config.yaml
activation: "swiglu"
init_std_down: 0.0
beta1: 0.95
Each number is 128 + 24 x the weight over its row's rms, rounded and kept within 0 to 255. Layers, rows and columns count from 0. Numbers have three digits each. The size before them is the row's rms in percent of the matrix's.

# up: layer 8 MLP up, 256x128, rms 0.0802, rows 177-243, columns 64-127
# down: layer 8 MLP down (transposed), 256x128, rms 0.109, rows 177-243, columns 64-127
# gate: layer 8 MLP gate, 256x128, rms 0.0816, rows 178-243, columns 64-127
up177 105:166066129118133142154153180117128124123123103132106103103142096130128123078135141118110149152175140126157158146130124181106150143171175130105135149157124073116124084114133140121112121157102145
down177 097:157133133035134097128136160125152120130136158081135191142110173106138131178122131152073129099134137125153121130159106149081162132128166145136155120135153130103131097134134082138175121174122143
gate178 095:125129183105156116165098122149124160151128137132113089148155098166155143146097155129150135133151142118096108111107141122117112163103141129137122087114076177129080112092112106105133137077096127
up178 097:118137159137123134147114105188168136083169140092108120153150101128144130158170154135106110117158102071127106180101124122136153111163102064148113111143166117169130113131115105095115166157134147
down178 102:129124133140150090146146147136117067161153138087104145135156139144166131111123171175125148159093104135143152117147086152117102140071091164161113131110091128172137128125125140178121112107120089
gate179 096:126117130094118107129143147145127119150156171155153138103119168150123098114056130134120111132155164128115142128117161118138139100105149138128125161132140114106126101126137106167140136092116137
up179 098:146115114127145141110146120094156149099098095124081133111093095104121114158154132123195155160134142132109153132133117151124127136148085110146142143117130134141165143110146092130123142129147093
down179 103:141107134139174093122141141073115139169153136101115100133127135134114129116156177138062140087123123134130108120112139118131134107148146116157148170154114141117123125136102112128171127112132100
gate180 096:131153142094109152150118150126132121146076139149126147114137167126195104160128112162145163141152153110137124116148098130145109131131133125157180126135095139125115134123141117117124137097120163
up180 106:120111127097126131115122198165109114107116132140117171131119119124128166123124122118112129102127082130136101112125097157109147117169140133126131150149132163092121137119135112168082110138149150
down180 102:083066155130117133126153129119108130140131132132099103122136123103137109132086125113103092117139124131135107132132126094102116168143130078126136109119123074179112105109162165105167132176108115
gate181 094:133129140130132141118139124115154138089126078149138118119119113138129117076152128098135147111111104133124116170125135122150094099162126082128144164200104148118113130104127112153114106142140145
up181 096:109123122140127127134157148132119137055127131128126157131117151111146135128137129079123121099106105130173142169106057158151077115081115120117082138129183127158103131152102093107122123130120096
down181 098:101099083133125128125102146155105102125123093134125125130140095135098160176135121160155114095146100133107084114160119119121181153113098137106134153154130118129175145130127154123149174094142181
gate182 099:177158103170124183135105151132139081105136140096140103155119152101125142111136133140141122128119142102090110153098169112119155087154159130139160107106116139139132108123130154113111114103098162
up182 096:106129141109113060179104105196122105112123165129123105100107202120125117110129113138146111122126107152128130137084100148077114099107116147097105145105128150128135082104123139119140150169152132
down182 103:109165136136136126142130128118113108114115101121103144127133127123125104130098161083134110133111151129142115172135156093155107111123152151127092163070064139166132113098121153126107106127130158
gate183 099:132088120139139166098150111095091149078156144115191166154137126124129138140098126130102104140126147172138176139086126118165144140076161153157125127151143134160087140122127085099122113120115103
up183 098:080113154152122134077157163204128154165099133134122086111114106124109105132125142139140130108105103140119145123092136072131126082126121119130128133084152162089102091122195149142081125124130120
down183 098:129154132137130124117139162122159145129141124115139138112113120096100130117162126141110131124129156078066112178131157118135110141141105067111125113146147076120104130145124137117137173100129154
gate184 103:123109103125108136104102155091151147152114135114119085149127141143152117140104116093151155123126140165141110088128126116119178145140100082098152134150149162146182131150104104125124158126100173
up184 102:154119128147167158163144126126131135163117135143167088169173115123155131135152132113099140151104112116131093121114085118143112082153105102120137127107116079141159116188116141150095064136113134
down184 104:130127099128171119162102132117142145164091148203121146110143138167130145118126174122117128136138092105175161113166166154141138114117120133152112123092161110114127143101113135151120117148102155
gate185 094:093119045140086122109160139114125142106123098124139135078119104120130160112086116138128132146141145128139143135120134102146142130126141133153099105067129122182111169138126113138118135142160163
up185 090:114159117123104117100093171134165117116139143120168141145150118086116151119163142134132148123108145131107117110128127131091124119172140086162145096131133102135133166130127149139086126163124109
down185 097:106124133148147107101114123186149111155073129105166103142146123101132182089107150127151141120146108107120151089144130124121096142142110121146115133146098147175156099119111142126136149127125130
gate186 103:104135090116107132104083098132168099138139126155183148125131098104120092151099154133125114141122094123137182120141093151124159148104108125144124141114119165148146116130134161142119093116141092
up186 106:113099127092134123110133165148117189133166090132109160157140107155124116159130131062113122154145125170149091156155100188143099128150118165130097137087152157122161108126110108092137091129127129
down186 102:133101114055133149141134115124137111117071102056127152170105136149130120136145120113095118153118103155163163129173166118129074103088147139134105125150163129151128116109097113105144110119121132
gate187 105:100102107128131163159124130105120174127056136109136076089159132111105168126148122058146144114108111133121095104135070127131135152118118088117131135162135157122133139128102087120085134127124115
up187 109:132097128138131169144103085186155131114119147158096091084091125089123120098108131123128119101165114136116127086097137144113102142130132124115142106160140136134130127074080121146146105102126134
down187 093:159095143131069158137153134127153159093132120148113169127139116154151147103066163202129104118166114131133118116118125109160134120150130128108137114124119094124138164115133133168143152137148132
gate188 095:121130126147098125147127169114092166089129114140147117132111145150155138097068088122169160145119097092132151141123132072115135164099149143134133137095158118145194113114121090145132140133137165
up188 098:147126149130080119131145142128125111126137165185165129106106111142128085130097108153107144123159140176137094126097154119116106116101111136105093141114136128177142121118169115100152136121160156
down188 102:157119141110151102150122098112117112093108168132125159131097129120116150136119086126154079165174174128120153185172128073151110128135127151108108090105143138126102143138085145104131141114120091
gate189 097:111170146132091147105118140104168098145096177171139095070114117130116145098116120150103119136190089114160103083131140164069108161104154107114163147089159110135164117117131098112111157125156151
up189 094:114122174162139148164110153127126149126124166135123155114111105130124130112136109153137078112131080203112147117144122136128128175146142122075121127180128163143122159153139124127128116182136087
down189 101:127128160125146117093134150120140165096166136104146152139105133082137144114111128096158124095149120098101119142122154188169127145148143154133122179102154108110109141091148076059130087119111136
gate190 103:161088139128115171152154152159137139094164112116119160144143161121151128128093126112183179094166106106109181105124145084108082157088109164140125074106136145090129143141150135126106118147124136
up190 105:095156131163157103084106080116133129171193162172126151116127105159115149120145146141147125129107122141103142159139177159158104134148123090155147130149144147142102140116115124145127197098126092
down190 099:139123090125132126107090090120159121148138087145124119140118125102163081129132118138129149091124134150107164106089162110116174204092151096137096148100128100117108118122158157130115153108142137
gate191 097:088149139137195067132147126069171130144110148097161174148135134084175121112146158097148124138100121124105178107157132099135107129102108135157101140126119130122148136104138119129121132134117149
up191 098:101115139137154100130133123145164138123088137096126153124105132105116141112127132154114137124126118123106076112140130118122164121119106093131153131145108118106116168086113143137093122147097140
down191 099:186119152138178134155167150151127155111128131167105134132151134144120116136166129095096153086159140102130137113119119113131092105149139103125086143146115090137111112142102093140115105073079135
gate192 100:102101148129103161127139166116172063154185124113107161149120134149123139110118104106114138115102109101121154146130128136164106103108132130182134165147190114120151161152131122154131093143135127
up192 096:130081137126116134163134084124138110092131103140132099122170122152154134154124127128132110138122091176152127115118090136110143108069079136160141092117097145102108125084127181123144102132143108
down192 101:142124108161135150140121122125131129117084099111098103088134125160089128127182144115106127100173160131112121140128104120128076125163121152126142106137138109116134138135148129097082141134157137
gate193 101:068116104117137141107132149104132174127125146129117199147145099107099148097134106115133103148138154185128100155122130115102159128102106130120179161121105187120124164125109133116097108136121146
up193 095:096110150103141112170101105134098153144087097124165143121100091119126112107120131148155147152091137123118128154095145160142125167082148137135139147138083110127125120135115151092139109140120115
down193 101:149108130113117107131113114096110111147138095166124136113100091114146191101112134121156123115118125098092120115110127117081111181142136176122116096131149113152119119086117128177089184111121158
gate194 108:138083183132123182120102123155162116110084142132111156100159133137138181193153094125112131128112134147104110124088143103148145130134148150092094129139097134078112106106113134141105119143144107
up194 102:148119137129171087128123136128103142179120126151128120099102099139138129094097103107145135121172142104116172128140167148106128163119154153139146130115134103099129108150119123139147152127136121
down194 100:154111158101153138113128133106152142141136146137102117142118114125082116131146126118059145110177105129121134087137118070188129136171108118167133150081127197130122146163108127139151135141154122
gate195 096:170127119138098071134119084166132119122125134103088150137106159156136132161114072143148121112103100116131098132098098151130142139143096122134142128116100139154144115148087138101169103147118141
up195 094:109104141104140117096136130155131107098157105103114119152120073124145123148131151154156164114117083142139162140092140171093139130137134121097097133110160112129130107126128107076127105144140167
down195 100:158135106119144155117125127142126157147144117110145134120100159129085104094128121119132138085154177125136121106139126151177133117120126124138109155120050098084128150152133142124137109108134091
gate196 097:168144159129127137152094141101145133148115125126124108149120097146144125121171142128118153146139095172139105113134142097135102109089104093155152140147168087181097115133132130101141143106133102
up196 098:141153135111102125102113176129097133150140171120080111115142089110134136106128125108109130160143089113113111157138110136160074098131170106123164126116138125103121142118135153145112128098134149
down196 098:122143123151104116162106147131142170157130166107100121138120124111117102155139097138136137120124124122152115112154113135125144124146142167087139082129108111142168132138124128125108165079083151
gate197 106:134138142119125141150135104133142121152101137103166175153157108162152125116131128081089146109121137078160118144144083149168093139130131123106132067151121129102144180161110129130124099121135132
up197 099:107110151091155147123167154094128118116118146086113144136136107125152139146065116161140105137117117148133105112097087135166124122100101119111119118172113175156116115098131112110092128136108143
down197 103:163119206117118147133130123122149141144079144108130140124098106163169081172146124163150119112157144132129120132095102143141122130110082137137120106120138107113141137146081142144115119137110118
gate198 096:130141108126127139086146114160093138099166110145132110142142134130117161146097117123111120095115108096178125137108111090075137128108144141136146143159092141161129103161145097111149170136065129
up198 099:127112154139169145127086145169135115072106118141111143132143117172105148131118127166129136082117169116101121121147123113099129109139127135134084151141144110092105129112111155163141119115143114
down198 103:126134117119126101150099105161088134119109132118140114117101100130148094105162127149108116126142141118098183099113156185097105115103074076134122111108130073116115156103146151124159101094136113
gate199 102:138146118137123143174129135139137118107151132163157102121160153153106124125127177178125152142129138098145158091138132183154099114110088125106117156114110084122147165143089108193069103102125133
up199 102:146117106111114117117138095128099131107150123107110153148085135105154123118116105139115138155149101100101125114128117101101147145163143168172125147145135163190119131123038115154131133112104150
down199 099:152072134110127104155111089144155119117101175095159128083102157132128091114114094137133186161129091151127119085179131074100136101123109123145140161146134143123130170108134174143129152152129121
gate200 102:131134136146179082136103166106175111089131081125114156119117152143158121104125117114110148136092130145102164093138171084128152125126127192111158137168143145141105127120129104089120210089123129
up200 102:147131132120155098141099116121104126126101149185132099149149089125169125133166143124154118128149109088147142094080094093144131100154109131151135137143153148120102140167100141120137148110167155
down200 102:160087147101085179096149132147131122149145130165119135109116148116141152130118138150169168181151115117106134132136147141171125137127125134142122126156108136129128123097155092117181118157150143
gate201 097:129151128136115160160146149167138105110129159170125132135157086108117117124102171138085155100143100104120128154140108104102126139092114096111129106136167143115122124128156132121091128160106142
up201 098:093109099144141111161114116132146089140088128152127122131156113118148121092132114171111150143169145167132132152181128115151119094129117149167161095128150073108115129131142125108116105125140096
down201 097:165124104128141119123135148152141130131138090146092141109129113102099129165201133148153151115185123129130156136173120120055145108138116132183124126114170152108093115086106102162090143127095090
gate202 103:125141139099111109077146152168088152112088106112108088151120124101131140095124099098145124099132134121071141144030151098130147151105116132152146128145121115168089145139159147130155124104103097
up202 098:101092146137139110133123118132123088136161125143080147102104148103133124114106109132107138097146121139116123142114109131114081127156109132109075165131107185137103097121141093140138115162164150
down202 108:110133148095108140142135120179142161142145152125141099152103152101107199131129179139102096104136102129139098135169144105094160118152103136109136122125101097107158120090066142134146145133159130
gate203 110:145115093148126140151116121137115129092087083158123131138127087152100121064118115134171111082109120084150130109148111145156136099137143128134098128171121137167136128124122124149119151110141113
up203 104:127098125142120166128147154120105127106086101109149112111105142116129078147089128146113157134114174107142102110135074117152098078132105169151117052126099141128104076149125115168137114143118131
down203 102:148175156130141145121140090090126102133151142140083117138163088132101136109178146084159131125108133131124135107131129134106146093127144169161116097105130145160105134110126126121076126116099153
gate204 102:106154080129162145140111140138126157145137144128120126098152133134154181094153149128145097131094098111097123144193108143078141088127118084087103158098124093052150140144146116135130134152122152
up204 098:133093135146149152149114156135130157118119152126133120120133128156164181144125189145160142109179111083173153067100078137162139107134156139113128086106132124167116143104126123095079130124101101
down204 103:132169106138146104180094111172126147142121153133152126125135145204155149140133121094122124106147117179147119113080138161130175099159159140126103120090146174158117166079128122097130131104118111
gate205 089:121144141159110160115109104151115194145151167158115101134096153136101120198124161152113151083094120135104124084121118154096155137130130111160182121112129153106155131157153135139132160119133153
up205 088:107131100118126155165094122128121094135141118122120128127143123120116089162099127122153102149130094150178130108163096151138140137101138115104092146096104075140110112135124158108088146163095127
down205 086:104145129093132107126131163131124088092112101116131159087105143110094133127141138151122128084133140133115105119097114127137139121101140098125109091100106119114131138156122125150178105158123157
gate206 092:143137094127142150135147134112122150091154133148113110110127131141135122174132118113106136143084134130067194114080097154157139145126126124136117132144148120089109123168126135145103137187147160
up206 097:146115166140084133115125131126135137132138132133131105148144161091146095123099159142143152135164135128100125136173114101184136166172112116119144166155139109098134162157130114157207087142137103
down206 083:117161116097106127141131141125155143121147106148151153129115117153138128151104140106102105144129100130151127141096151134113136096142122121113147123132150128136126109129143144108115145116125126
gate207 095:122149150160138109147108130120114164091151138110135157086125203149111130132099107131093127134088100109140106122130144146132154133142135196157168136146087147117109107149104151084156135104094153
up207 097:109096072144149087142131150122116108132175147145119129111135122135133122150135081111137103087069139116177109087157103115135140161107149128124148151098120119147165112132094161130141100109123149
down207 097:123137062132095115128137133109125131143158146179109122112152122133173151134064159107113154125139123131134160105150123120147090082117167104150096072109107115164139137152127072125119168114102156
gate208 108:130139119139105083137106151148090110104110130108139178146085158146158138125120095143119062113119088175125145118123098084165153152096110166121099090135114158153127099123124107169114116112134154
up208 097:188125129099082167124098132116143140122168113108135083124127165062105158080116108163160155103136164114122174114142137100187129120116126143113141096104159168149141161102120094137099135141145099
down208 101:161106140112127154172132109103143154120138111158115150116128093099123135168107141122144126094125140154103129119146151148137146097106145095161155123128160138106148166173062172116122125120125151
gate209 099:128126120176090137118163151102090174119139102102117171122101168117097139106142102132097155132113102115139113116102072109122123127127128189148135141153114130132130139146129115142114118116073136
up209 101:130151147126115118114144181128121153102133098158116156137116140087120147105126124127176107136142130126152103118094111146116100141133101142104112114160135116133162143113138182113130164151114098
down209 101:099144135136136179149122099109164130131116159105125153183104176101168113146111120116145135136128146125131114072088125127125161153123107064073150121135136145113131095137144105076096111126146138
gate210 098:114142153099103114113108175081143106155145102144143117126208107115113123160130121096167156130126165097144099101132094114114161102098109074148121134119112148165148106135137120153143124144091091
up210 102:134145187105151143152144088152131145141144111112090133112139076108132176142121126154105149134123141147145129102105121116119154121142136146139131089117139165124128075107114093128153161132088138
down210 103:130126101104164133134117127164128135158122076124173142155092102128113119131148138099146116154104156136096143117130136085128157115103137139123122124109121121146154111146151140135108128077130118
gate211 105:130129097131147154116130166120132129108140135172128129134100113128098104166140135121106101095150145177121139135113110135146142121146084104137181133133139111116150094123164103113157106187155160
up211 102:169144139137101142147110130109127113139088129111108112149115153121176130082091135156133134130109101113147126108114124134117087133116116121133138093143167118093130144118120092110137126165207152
down211 099:184110112123123115159125142166125135169128120159125152107150143127142100132119150162119148136110127135118153103119179121111129138143158134155133153164113129163116099112134120156129106119132097
gate212 097:132142127099133086113135181152146159110128096155134145096122131127157154143098176135105126149099160122154127150109112174163164102098118078129100125084123166095103123124126124134167134132135132
up212 099:137112099115124112081131145124101143138074127125112112161142130137044179132133099120120099087140138138118156121148109123184128121097091132167131106136152124151114156136164123132124155173150117
down212 100:091080134127144133142119116101127109150130120101123132115147162154140125126135118143094145094156119129132113088121132076116170113116119085096107127163159133161158124144140125097137161162117138
gate213 098:065120108146090147129112108150172082130154142165091164169149120144119128145121127175134142115102209127094130110182135146109121127135096116119133151130126113141106157125125149163094138138107086
up213 103:113140121171095133130116102092124113119137109129082109143139140176128137138086151143140196107165157093138129141125114156145132137156157126106135128091123153165129125156136157155155163145106167
down213 100:141151109120092129096147120149106113112137140158138129143100143185143161073105127148102146145160062141128109148187104144107164118136104117117132150147128135151122110130114092160134166128131112
gate214 106:089141084138131131129127124158093117093152129096127112136120121108101132118134104095131121077125127134147120135104144109108167115095137126107151195139143110122149091167105167107120085135087128
up214 104:115088171166130172132140111134190168173093157124142163105141138155131152121125144102137140125135130160135109134159166144087164115133127133154156131136134130165110142129158097171146083081132086
down214 103:097098161132133131091119137164140109131121174131141101098136144136176134112120149114173103135135108168161146155135117137158126099117094113100121177164110095136096159121127146141118115157146095
gate215 097:158138131134123138083126132151153090140152127100157114104157134123136118114160119152114124115131146103086102105082129113116082167149138106173111080145142123142138143100142127107114155180153147
up215 096:127138120122103161156188139177149132127118125094148127095127111110118091126122104157120099133147105129151119133153134147151141136114117141140119083130141110121120107114123125101133123122136133
down215 093:147147173122130106100145159117118139107158107121120091149157147124122122115121147171083148127143112113115135131138131134110155096138125151127097139093157119135091158091089184164114166126143146
gate216 102:116165109161154155119136128092116115133133150125124143088132142090123151116143170164098155096097144146126162148091138130135104149101077095119149119120117104071127153145095169129123145149112117
up216 099:132124125159162132116115121126183140175173114139147143086150110163096113136124150103148129052127155161116122116106138127157092107149110093103138126129138112173132089137064119113114143099119142
down216 092:158111168098126133151134113116145117103133177124158143151141095136165128163142120106114142130139102140153104141120115131129126125100150084127129096116097134077148151104076132134118072137154102
gate217 100:156115064131102136115084129127102142082147091125142167106122143160170131165130113119110118131112128147133128115113157116140141099128140136108154126144129109108085117146115102130132126116090126
up217 090:091143147124100110141164153121125095132095117101158102118116126088105155073109152122151131089113115149115121082141072150171118111118118132137138136120104113116131133132131100137111127123171090
down217 091:178186150119073113123115137116133133134137126140130090114141136129147127113122134188095141129088107143135128140081061114141151142117162154134117127141120110114122105149139104164157106092138126
gate218 102:101106141131101156143110141097115095125118108136117099129125138126151157096104136133112134130095104092136194131108112101136079122107135117183141111107125111161116124179213157141154133134142090
up218 103:099138129114118133156145116142130125150146144126135149139123115143157119161161085130145161156083129120109133140136114123104157163142139131151188140134122123192106147167141108167110107092107087
down218 101:104101131140083087115118120119108088183155126157118138126133103145109157120073127132127140147129127112121143144118115139115098111140063113138133103141186112112123119169198115135111121127126109
gate219 099:088093116105158130136116133088136089129167139110102156118144111157114135166133097108162121132126132139129123144108094120155147071096168113107057155135113141132149123124153143136127129170122144
up219 092:088103084132132102157113127126113132102121157122103117169083121121116126121134131108148127153093121080154111104103101127136119146112096152119169121121108086163136154117154128045133118163146159
down219 089:188127156124095138147130171114158092109093144117156128104185150130129133136098147107136126134131147131153133128128144123120145108135114126166160074119107129143135123074141117115139123139128140
gate220 091:113133139118153127124121086134130137154086132152134140170107120144105109112170097117134149169118125165137128120135125134178098109191114104121120118088109104130136122079101087191147135160148186
up220 097:131133128143114104174132148092082118147138126104176105141182118120140162110115151131072150138130136133153149112147154137152116110136119134122165111141126164178149070155164148087126146132133087
down220 098:167136138130097121125134099127093120126092116116139119092121086128128126153134131105164096094152111134100110130145107148127122127135129110131145121085120097148107167146099090180122151145158110
gate221 100:090096107122100111164131109102146109175138182105147132102136165129128136108093146143125117144113132093110139103120098129110084134127085134157134163113158094102135141150124090164165133118113081
up221 091:116132145100141156094087128113147162160145118140078108139115117123155095120123115135100098159127144107155179139131134145185138117147126128104127151109141156095144158106110093119150124082142148
down221 097:145136167178102156115121145145141139101094119157115125110113145108128111118176105122106113083085122078073151101060141144098128126120116117110108105108151097128135141108106121133100106128154187
gate222 103:132120129152148127129103107155130164102161130136144172121138082166152116132116114144172116102123104136144137138109138155112105115138119098116118099098111148175089120121123110101093152173085150
up222 105:122116108145110112130150141123137109075124132129140115116133122149116168149122098117124133143139162154149123185163158119121129177176124132158141157174082176120088096132152103113099104118124112
down222 101:132149137103128143125110123132116103192160115134116097142150117087170104109128124171119178089129144125133125110148169153150126112138108135143124109160087115121131125133133149157174161136152125
gate223 087:150148110163147123078153105146139134119133130162152132155128093072142116136139091135146105160137148106107130171158149146112140099107099152083152159133110132118060117140137120103105125155149130
up223 091:152120099081089127117163090093126119116137114122152110132144107134108085059164135140140101077134179132098138113118125088112116118114118174157118146095127110114081174099152118120144118139133118
down223 089:100109135140120114127161131181156164118141140146134136133142152100141173139087132134106143133126096138081086135132131149161152094109095124111139115137079171146133085124114133096085099117171141
gate224 100:113139143124106159154147121125133108136141099150129086143125123140082160151132082116147114132130118148128158078133151106080135096150187140089142121160104112135102149146084044123128173143132143
up224 097:119120097085143125114132114119116096095131102139135115191122151113104141150136185126114137107108127150169147142106101117109092134148139102110172127101146143108143140110124133120112173109152131
down224 099:127127113107145174178154138120113155127131102110120102150129102094118080075124136129155134125119161137156106133118166106118121139109140126112144121126107162095089132173135116099106123146120082
gate225 100:127172151147108149186100157100100148130125157123127118141143135163137171149118143119169125112097192176104157109129125126103125128105113104121151116114099139156116133106130112091120156158109154
up225 102:109160133129092102176086125122109116150110108116111129100140089142148110162099121128152116083142120134119127090145165084154128124092151117098122127143136116166163171136130118129083138141120139
down225 104:115137172120124159153097134158127090120171161139134147112132158138148100087085191137151142139135146115135155101091111093125174098157184160146152137166125117091136089113118116121140133110134150
gate226 102:121119104121127152110156153132137131115164134131142073136116115152113129110122140138100108103129112117097114128078139223077114119142118130139149163104125131158127133165092147151124099163140160
up226 103:132082093187090099107095102127111128121126137114139133098126119088094174116117138145095156103147113115124091126156086088148114124091111155117131149109100130160145125133103105172131092120114157
down226 103:102100144076147098034128169143140106119127105120115129109107142147115114149126131161115134146116158136133152159099171148127184156129075121121129138143106169130139131106146080114145108144144142
gate227 097:120119126136111128112061143129186087116148117101110110126144105142158150142099158144123099134110143067156131150104118131157109109154112143143101138131107087148131114131121102141079155137117134
up227 108:139129139142094166121150127100126130128163115144175127142117104133099083140112148154128122109119160125167116120102089124128102094114129144124134148111099141134103132084113084104146134156143124
down227 102:186171124110155164089153101122158082111140145129122134130090124097104128157153080030126140129128098064126156147124095130117111100099101166133108138118138109093094153155115119149143150129115133
gate228 099:069104116127184122127121147121116129130133100102092165129121147137112118128158130116158125120092093129128143116180138172147177170140146143107147152107143121118157147141113114167147140112163095
up228 099:076100108114134122112160165138121139079116132106111066107144139106124098140117145147125115171131117103189103106126120104103105115153126146120102173118116131160124093122089149148136137152140116
down228 099:147118110112142120145106123128150189167122149116154081142141085163137110114097142139146148151179158157161143109121105095106157117115153160139150143118148111076132124156127122140083160132126145
gate229 094:124079119090139130165106121140154139110111130140147122124118147123161109113103135091102113115136099161153128088120142103119086115118127155126083163145099124143120177145116134143130139172110141
up229 093:125103144120139125156141074145134129139101171157146134139081106097169102125120119095109120108137146142136112138130082126146108113132135105108100162153160111113126101146124123116139086130110164
down229 099:114131144138118145124147121077117138122146150118127117136127141175110139140185177175134129109106138113115155134127108175104160135152134135118117170129096130147141134126133148120130125138173123
gate230 101:115120129116106148103123153105167122163092142120147124111056165135133134118163117125089137134126102173099127109112121124187130141141106111132141121169102109117195087140110100092111089109130155
up230 098:123126120123132138149092114152135132087125127146159110151161108106121089164135139109089116146179127157124214082104104132133159125094116143132130126155094212099152111151174096141123098173137120
down230 093:110106102127131134146154115109124151141079128108147143143117150161116163115154123114143119132172129130087126115122099082157149135130103147153115124087130127136183123113141124132134099136136135
gate231 105:141160128113125145140106151110193136144121120145145146104109118128108126111130157139118135130122093116137150080122131111107139132144124155172144141120112153156100109198127152139113153097122150
up231 108:101144137129103128117098161113130127128147169114109150125110106104130111170104131157120059122140170117109142133115107075112135091120152103157173133105060156111130129153117127153155117164130142
down231 104:148098117150164163168134096155147094137128142131140147123128117090124097107124093128142144126147138093135132119096130177101124199128158164126113184135096129130120163124125135115131110124083142
gate232 095:120103095089114123156126144137129077159123149129119137165112120131130154129163110098117143140099133171165125137128092140143136134116165136091133167142115105143124117145132157107134163115109147
up232 084:136117138108110150092198128115096145108127113189108123123094128148101109114115116101125121070162108105105165133113146118093103104135136127127124083130159135163139108162171093131139128117082107
down232 088:136148132106123142114086158114127121140123104121157139152130159162142154123150121100152127084141175084159137099136122124167116101131102184152188136139154157109145110135096164120145100097121112
gate233 094:151107121115116109164086140115108104135148119094138127149165170140104163106153149078111114120138111149133125161120131096097152130130073130162122094112130141116121099124113124105129103119104142
up233 102:153121134082123112136089114132145072109149183101126106176107133116096115147119136119127104132121134133130108095097091128149091129137142085120136128148123090120148097118113110097116134144129154
down233 105:127118138082145137122154146141118101142149146105137109116118104130109163099113133116140126129145141168118157109132169132145128118130120106155156156117134151146114138138143117096128141142139151
gate234 095:148138136101132157152181156097148120134147131111158110109158122113137134087099161103146081113151130138154146130145133153086147178082114139125131127116154101086102130128088113133113185175138169
up234 091:148103151128121111135136123138137113161112155068127135143150095132082118176114116137122151120107185138094137160090131135172143154115089126135065123111129101154145117109128099116135115103110126
down234 104:186116157123132125112130163138126150095140140122097131149118077139080116100155116051120137148151125132141123120129108137215140170149109171131109132147139136098138111123118139162087121137108118
gate235 105:130133127096128139136110155162134154108147106126135172135123114106133130130119139118112144072124125097113140176113082110155135146113093161138081159131128109143165157116151147079120141091140071
up235 102:135129142165118155149155125112134127102136197094159130132145100115094134098134109121095163117142081158147186143138137128148111111164108086140150106141129108110165118126147141129105131139134156
down235 099:121152128134117106126134149113133139116155144126105135097113081120125126132095113139127128106170151116118153086103148160149156105112158128117123131101142129092174144094195107169102146131127171
gate236 103:082147104126096124119142113127116135128160140134127128111141114131100164086178104145141147134110134110178116132093122090105166161128152102107140107133119111169113125161131085167135112152136104
up236 096:069102134143125159117094112142109128121178151101076101108094157118185174138146111138091172117136139128120125132139103156160104097092151119109103178110159122117076125134116089133131134088099126
down236 099:141155096146098120118111177156093117137152164144143111137127117120131110154129093149120170144112114102152139122126140164139178118107148166122100123131173077148103129137152145093152117132126165
gate237 097:128125088163139138140118177124081078114131119160092097108159164157182108085128110136163092145114103118118160136134125107141157159115124090122126163120125105115152139087132129146111134128116140
up237 103:121133164139132139107126111106148086130161143143176128131113087135119141136092091108135113092131116121093154103114127163109155115111126141136124189147152121138113143081097129125159146141099112
down237 106:125145169135132136071136120092125118120114151103117081150142149137130119100136114122076159126179117122112146090116116130164087111109075155153130087119096129130147104122150126151129170139152120
gate238 097:117106105153149138154152127106167112150188126123150187110075150096172126155114159138152145115103141140126135126125168086100093121153129109104147128135122149134137094127113102057134116126107093
up238 098:117105154165162185132104143118121114091111109098132117126166167087141157177108154157134086081115091122113122124118132114130150169149124118133154122127120128170111113162114167111116153119097157
down238 103:118112099093153158118126145145143125122104129120142122128115134132104110137123125148132119121138069189140187141138141103124112091155170112138114173143142118121109142062122126115052121140102132
gate239 098:130146095151107147135168174178099113128160093157079151166152140112136126187142114171120103122140117133100175117122174104129092119130112145078134147163142121133145113102166161119173137162169142
up239 104:201140117111107132145106138129136157141152099112163142141140148084116115132125133153124118090123125167128118110111144096097145181116111163125119120113124113115131114091118119138150130133124136
down239 102:106104138147137146094137135101110143192152148150135085147123129140135153146136084145105114147099119151140118172140146167076143122114141125129127109149168105140107115148123168156123107141106102
gate240 095:133085146121131101103076108157131128114118157139141107132137091123104151099116102133130141133062134119122112104153128136124189170145159150167135184122139163097153160112143113124124115174130108
up240 095:091120132148194139192154135115085155181143134163105137142146122142154131150103149072136129152144145102105149139140100128114148156132127106074157087114168083137121144142158122092149148129109132
down240 100:122134130120133105101168109140087132092090113093138124111119113118116117078131146109107123119166127142100136155121145131158106127136130124174100103161128102108122120156124198158119114122130118
gate241 098:105161127158131117142155117135141104114116140116118119120158128123120112127155153170135177151153139123136110137101125099143172157157147161185128172121175099100093123112130116103151145144130102
up241 099:146108138133120112105105081151139117173120118146097162142120123101106140126136093103175104124101094146168127152122079134158097114143145090118096158140085189138122146094142101139117143146132122
down241 094:145094167102147108123115140133095131147148134118106134116131122149121139109118128077122075151124103124151155153104134146132153103132144101139127110115102111174145127114165084166131157135092117
gate242 101:104156105146095160115135121107109128171116138148178166165146127150139148110145123072122122121131136109155137102124112154147146121131154142121142124099059149137121107157105115141138125163164098
up242 105:126147137124126131111155151121141150121123119144152083102119122124112091056143134160108086138102135140114116120121084087100093136106111126117103132135129071179077142115125117097113116158154152
down242 105:126115131150113156134130160091143173116047132128114162120139151130154081102135157135100107118134143122111127186106146144144116106145168132128156178105095157143098178175121105134148165148155160
gate243 100:134117140109110125145145152144097164088087136107169134123147139134085144097124105110145138101117157122134157120142148147116117148135127113087201143084146145100104120116123096134115132154147139
up243 098:163133121094125105082116097113118139148090099140135152156123105128117107155147109143160136110117115133086134149124167160144153141125118110155117157131116135104093138093148168105118101152161103
down243 105:140142079177120139138103116121135137135105143160163139117109106158145074160131146144112088102130128106122132122155136126150126106151147099137114126110090159140153135079091161159113123131137121